config.yaml
n_layer: 17
norm_eps: 1e-05
steps: 14781
Each number is 500 + 50 x the weight over its row's rms, rounded and kept within 0 to 999. Layers, rows and columns count from 0. Numbers have three digits each. The size before them is the row's rms in percent of the matrix's.

# k: layer 12 attention key, 256x256, rms 0.243, rows 245-255, columns 224-255
# q: layer 12 attention query, 256x256, rms 0.262, rows 246-255, columns 224-255
# v: layer 12 attention value, 256x256, rms 0.323, rows 224-255, columns 224-255
# o: layer 12 attention output (transposed), 256x256, rms 0.434, rows 224-255, columns 224-255
# up: layer 12 MLP up, 1024x256, rms 0.281, rows 0-41, columns 224-255
# down: layer 12 MLP down (transposed), 1024x256, rms 0.101, rows 0-40, columns 224-255
k245 099:462545534599509509511520585509484486526453449410598490551518585483454432496463572466406461425435
q246 079:551464546595577509496445494481437519483528506497501548477496498557436481469438510511569459554447
k246 083:495528535606428464483593571532452418532484473434463521488505549565441537485500523424503498514531
q247 113:434545453572496572503548474446474473553495456573470549566450473475503550531485508532486602541471
k247 102:525489481484539524504497481457454505517589460515418529613541487437568521472571512468543458477446
q248 086:472455484618589459555504478527575520493571532553498484453466584521377509490534431465456469500487
k248 092:449515473519490459447515516437474512495483445452573539644490568464531557464443566465493498527397
q249 100:406468404514525493471485442530503485562478534547512486524470427459479505580485448430463463495481
k249 092:409471523452459561453563454533416389562437504380529529539503470415518548373522561472461509513459
q250 105:405556566408478512544390469513557431492535440583472531499472495464494536543501475625423575527481
k250 091:516409532404492443590511604533577459472512510546558468499458433391520585519483501534492531444464
q251 094:530582416586486604578485451475585547522519578537535561561538455630504508481460446429459476559536
k251 096:506576463572416534539477508541595522486532515470620519473524505548597461558537498468430460522505
q252 085:479543463519411583526457542515496507507519532547517515525532509448480435564495565582523441503448
k252 087:576523478499433549472603508593516434503374536575594478627505491470531433428472529578524384487407
q253 077:548540438551461512492541425532625565476503618484551648492540449492661506509409527421515451434602
k253 087:535460467585485523558540430534491460500605572479464538398456520396567500511536511515483499552516
q254 109:472492553496609447439569448399489616480602494462447599450517548563466564494517482508537549454433
k254 103:462473513468475395493582506430467514553553560474501534513490482515449561574474491465504587489427
q255 101:543496485581580502419591458433489564543491555414469527527490602504404413516550517438554481555422
k255 093:471523489581476592453563485492394482573474528438533514530488511468473399534554553453402491538529
v224 085:542543570558467450459584454443488404622553546520567497477556602511536519539489564476480510537457
o224 079:515472448564526581469448588491502379523470457466445545481508571519551559436597466525531532484529
v225 093:516461473463510551567445528481411498534569433562622512469471495602525471399467531655532499468471
o225 106:550555534609474529501572504527556517511430528533492494502491472455447526431531483399507466511494
v226 098:515511504501565484423443518514519460470514349493505449453437495491474490517496508504499444464538
o226 087:533519569491518472481543564533475560537431592407516483522455498522453462485518532491518524531412
v227 097:473442561534478495498488484495398427508572417515540389547433549400431562489495488532395463491538
o227 097:424474547574537571515564558456536484543391541429582485457471620487516462475564531389601442524501
v228 090:534522579524523551520525536540483446535532454467455516500475460541510489582552514438613410513415
o228 092:472600516443528504625416543568512444516454448559590466527541415510534479445436514545531589447583
v229 094:588523558471543601421547507529520449479450535545507567570472476483535537513498579523428437538414
o229 098:425491538428520453436500465435529590487540458521531504510545388469462545467490452539501577468433
v230 092:490531593527472492501415524481459488401408414492545528492574433466520585514459463482469517519481
o230 086:473488419479451514476613456462487537567537493515481479538498450462484483527422500483550418535508
v231 103:511523475534546448486457415456456421451513481554454547557529501507438415511536569472465465507589
o231 110:565457427471484453464476483566443559502439508450543497432588595521553563430492473469540496403587
v232 100:516496414465524506503443531468470476551441456551510462590544428424469553513579432519481477509511
o232 105:421472532495497447347557465494462541378509401434456519492506459520529538554468549502558556498397
v233 097:633497479463520509579556511500496496536506466516499494590578490439486464497430475495460526479459
o233 098:530634386619506510538496555529475526495407465566610525509490477583570564466451550494488541502562
v234 094:377485542488502412533521527511440493513495468565627459569484483527486426455483486450546500451572
o234 096:550565460575477549569432493593525472476421557402444473443489541514413444535534464467415441586559
v235 089:514457505570410550484553539488508590405508455549504525514603422540464508478474545505452479461541
o235 088:392476419544577467543513441554505410531500500574521456459490491490511495495424505564495501583599
v236 098:533541496614429526560472454483387520489407504579524513458522549505476554527467488472467574484450
o236 110:524444403510457467480575443485518569472514491514392509475490530485443498525587537515537453537502
v237 099:556449435528499496589534569487434536559492574578494502608533488478594502438552545576507521504437
o237 102:434555559474422449386580437513469472445484515425464434417533459464477438610517553454556433498389
v238 093:476491345571443468567440488517474611430581421584432487460527512500521425556501531538473602515575
o238 090:602544494643570541499539498551562487438556546491446535584459564527534485499466560569507401513555
v239 098:477489500489517486460535429403501453456573520575507567567532449534441438469649457506449491431559
o239 123:497533538494512507486548516461546535481439442535558522536451504539579547511469529524434528531482
v240 084:560477445493608488529519460518507509581302482479559523420422486586506467426566499383552510467446
o240 086:537540527520481558497567586516449566481467502513483438454537490538512470459536583484503460521513
v241 086:473561510543483518525511486417520511500530504529472482526557562480445535564535520476528494546402
o241 089:612493524476453480422461516476431420547503463461571560489464521489507467482567475522487465578529
v242 106:462495446538487475481431545505584482521474459454580561576582514512539553406465518574496546464456
o242 111:461611519455614524602535506510576503470469485579528473506499557503529540569501483518463568472577
v243 107:585476467530546551568559537517506511460543456374451588440548536498475521440554452439538539539553
o243 097:382475577545511451418428517566511443524583479585619521420531439473482497534383499535502544525449
v244 090:433433582498500506477496467500491473498429584514552456372512514470419532529592552462569534458482
o244 082:543509553521486589609515488434488507458467522495473422628420583446565413477595438500429438518601
v245 093:464559554485434578508486351472517462453539488579535475481484600529481522429430505516536443485479
o245 086:601583533542540519544437488452497519430507508442507572507489520581415525472618478437541495586523
v246 088:487482467561590580473477501467551479493499541549512503428485462601408507506544432475504503424536
o246 083:528464539439484426526446532488490525521468561514441469399537534475632548501494495478421589506457
v247 096:447608524563525520519534501414449453465541538511343537452541552509551507524554551549434593423527
o247 111:471408520537493452488520445546482461504498440587456487432469420494446559468473511502514425507520
v248 098:531460500518566411586486516539512534522485482502546525526469392440506465452444519487517565419486
o248 103:473485405568479548547513541591487533511504532542516493497523530447614501530509495517463466495634
v249 101:549479466480474531539501517482521488516451459445553546503419511532556449457538546480505539498533
o249 101:545581465465541566498539569451524484631469516458540473556503504509537467517470517521536559542487
v250 091:491549481455436408528494524455510592447619367493582502547522565522558524550449471478443507489482
o250 087:487508618507514525504527441489527470589509442578482536494386509523427568568555538489481487621523
v251 089:557444581496503520597484567473517448546368455635481561459446455505563500505542474508555522479579
o251 090:568540447518480542444563435590448548375613505468469524507476364502540547504458498514493556505481
v252 094:417495369443487406418443463508510561458619603613509582512510595483442451442492554469492479473506
o252 095:528465565535511563378538479398444471486441413449440514505477506494560568601657517482486500539504
v253 086:474526511511447497570518522455426493480465571501502486507482540500477537481536527508570580470421
o253 091:546432426599510418488490402590456430520549501467435456497540494363520419479576562451566334536472
v254 092:428592455487513470520533613543557446585499584456375482545558495537494508517508497514454580493555
o254 093:514527523452504511467540448481457566470520350535454498514445482471489540539445547547517437450475
v255 089:488495581513533524431455472515505517583493494527530458531468491560427495476450591602525509559458
o255 088:443510524480529470497554510489537432471476523461487517467460475460548424506495421474404544510549
up0 086:540485502524444492551451427599458584514598522529530448472445566549603448456533421482480495428502
down0 101:420533471468526446567509497512533514422456447557530529549501456476362523484449551466555531505533
up1 088:528480557423477534435507503539558504472437527555560536373441450467491507531472436510490516540558
down1 090:513515398444508515479480547547488583626415427455494516424481490518446583471556429432542478530466
up2 093:523455518466650465459499424469400343497439540502583529499512473503578514433466424392376481517501
down2 098:449447452469462520489606502520383505457480433509442556492491538561519552358485549486523447463571
up3 101:542470484430520472555529422507593542491428424446439443484536592496518551617479523476399528480476
down3 101:512455506525523531370440517575553497507485545494549540500596514546417564458466529462486502457545
up4 101:471551493499422499473495476461572523494467456591488565529494501488498497511548488537472469515495
down4 101:459459417561490478446481426453436546439593587446447445542578444470508593468436563467497516581533
up5 112:589508565563492399540462620511516550412588469486530531525447487490495500466521408592550458443452
down5 105:537417604422528574446556526474474462432515462577452517482465525585513502572477536500463530555379
up6 098:495484476518466502582513486473464455523438553464449436603455458540527533430601489506474535561396
down6 100:542490564552508447456489433559448522463516545460505519443444516476494527503449488544421486499569
up7 102:507528468485485555581523529526557444564418451488451479479416446432389410515471500463518471503496
down7 102:479506505543483590533443489482501534487464355522519460533494527522493412495490446532442501478457
up8 111:545442546457529535472622485404659474374457540512451501529530506497575511555600449505496596462474
down8 098:555425434557497563542547490534602473476482517575457480460634563600514516602478562531495514497426
up9 102:583496509526561518530494550415521483551514478502485632511509336491459386521458476465569497554506
down9 097:575474562508433553545506485530452499508587448563503591496456493463530484602465497508478623542460
up10 111:619509512533499509467460546610485483475440460550446443492454475518519606515505519493465432610473
down10 095:559458497534424531487518513457446544374504488627467508449434557642462454496421561460504534467466
up11 099:488472482447519540475443375514417586504500536473469536475504617506543568441566439446528409442469
down11 095:540511556498503549483521469487521528415512396511502534413489541596583555516485464484529501505524
up12 096:544486520490468556508527520503495509541446482482538527477519462571450478513559478450490465473487
down12 105:484610503500514591489505569471576570402528444483512476511541518481490494466564438574533501479550
up13 096:450547443527431513578472512515534581523531541520463461489568468523539538506439434554502485597540
down13 103:583593513527400463429521528517499466500494525528456437523529461539499506489467443497469540504534
up14 095:502494487533567363576403498535455481480479448571470500526560463490474492506458531562472453568474
down14 098:562500503496445602553532584450550548587480519527535556590462449495498514566526438482480505436549
up15 099:493560445466510605531473470430506463470472594597490469484473465588534492527502479389455445558498
down15 097:466534430496506429475433619472571440536425490457497459558461435562528493540422433490454483487464
up16 101:452463477491522534561445523429496554502471438570631536463482535545593503522515519545485486530427
down16 088:510461560509424579523526521512515594376536444544498513482500444578508530484513470524504549500572
up17 107:502412457413534564532518508447470602524528535576535503507476559536541468547538503503457545443492
down17 102:558489405470482499528613521400525449554504473427524575455480456601458434565581537534526529460625
up18 101:419400494525434452411547457457506525526501532498442464482550600518496550487494572568571524500453
down18 096:426503547450442512576532496488456537486581468449453569423520441426493521480522539481480562382434
up19 104:483422600448522501504559377435475472460477484459463497473431576457543432443437556528497555531508
down19 103:630502499538488432494484515540488492432543417500617543472553492463520540479502568470492393519427
up20 097:532508609531435414537485464543486390479518520458428489549541512560545457490516549512463479579539
down20 100:476531460497538483496497519520522462558435475518519451414477529498571487584536451480522517485518
up21 099:506508531473540543425564464392439445485540442413429494516516437527555461525466510419550534364524
down21 102:531432481583515485488515649502575535517573572472469593503469451548502527473466420517561531543521
up22 105:570480470576539508570467479465515461583351537445564432500544480553432519471499484602513524502447
down22 103:443444430461570430500539513511563525452487425540519438499412572532402524407478438609427488462444
up23 110:445459562460539482394498462551506480428574497472478516455538476457572507367543481489518578410543
down23 108:509570593477535533482396514521513555547525579424464462523466511508505495604447499526561558516554
up24 078:480580542562493544484445517541469442370472427478482530544501500478586515457421436522434569517470
down24 091:554433473567524532464504495475511569581424500471545463479469499484541450536484401559535491495531
up25 099:551502484522510452492453441506540521519570505509453465493410501490416526499496479515506452489488
down25 104:448490493463450434543505377577530487488453551514573440541479513466428519457569470549429450456517
up26 101:479577522467445488509426562466460467444549467533505438540517473420481391549531545537422492545443
down26 103:509433490571474477556527492536442489471530614502482525565396516366555392528416551448495516463540
up27 089:485506524617420468463491601350513468519490455488584431486557411523467516510521425418535506492572
down27 095:470546562489548471560460602494495543515471440558450438486460556605562471477491544483619499502542
up28 107:504629535467513452458520502509525430475515559453345409494508465461438572528483576528555522394523
down28 105:578525335527479607569490506479587515490511575458414474506553509444401494534543588460500441533499
up29 106:413499552487518426480436469465455501501515558600489516578549489475383534463532549534554615523444
down29 102:525612511480514526487571491505482519554417463454425576477508563450490567466544456563505459514483
up30 108:452501480616446453521599520471518446567466478502534515494498442454524543534511412477533499517591
down30 102:466429494526448512515576503455526497439411547543446531456469403533502537543531469427489484509584
up31 093:503461498694470594486473437421525543524569528484568480560532515548508489540431481468533455504499
down31 095:452426439493493521482492558559427506638517388538505496540556491530412526563490492563550558565513
up32 103:484552467413486523565576528507533558490532454515555434494420486551503528500514414463537462545430
down32 102:470487421504513457544524501424579469502518430601548560494520500522569459555542523526466474570468
up33 104:503554423491508396498451508424420493510541556584488370546478471473570559435505434542491498473437
down33 101:501492557519481563383475591591501544513509537517441462445586542511518548553484407541563400508439
up34 120:434528433467505510494468524529511437578554411509547416489505543595487485514539525586570472470542
down34 107:570463482475452468504458496407495461579541511501503436512508496520424476485496413416504563454395
up35 102:498510545529425479550476571549572503507433416550577497449557513519493474421532481569609484489509
down35 101:552432507525549521458472547469576439467540524516582574461411561599488496511500486558567448500480
up36 087:461486489447497531515451476525472474570545429539486430485568511429451556481392565621540439481577
down36 090:530471477442517537431519451472451478457519486547516520516414498411382543518460475559472474491585
up37 102:554515506458453454443536442478538400430480508466560496476519568489554465539501513529483536521455
down37 102:492442395473496576552628597498504456569520504441511486444535481517430596515519529525534561547472
up38 096:499525466469523521554540468482466454575463502499563430513508395533489561433578598501490577418523
down38 094:590451456438462577509585502509518485538502512450408517491549578473442476475525589412489529472435
up39 095:500559486489484448600470464613523527508454614499522467475567545467454483535561531479425581448428
down39 103:500429520479568477501548424525541534391390491403524543547482511536397471583518528451502510528545
up40 105:535461544596491561525494527528556420547580480503426449462431491428596466477458443435448426528405
down40 106:522501436440633543594429578503474480525530446437513464418534583440468594487505493542565501518411
up41 091:496523458421537548456436464417540418417450465493475542538515594425461525452500463492497483522530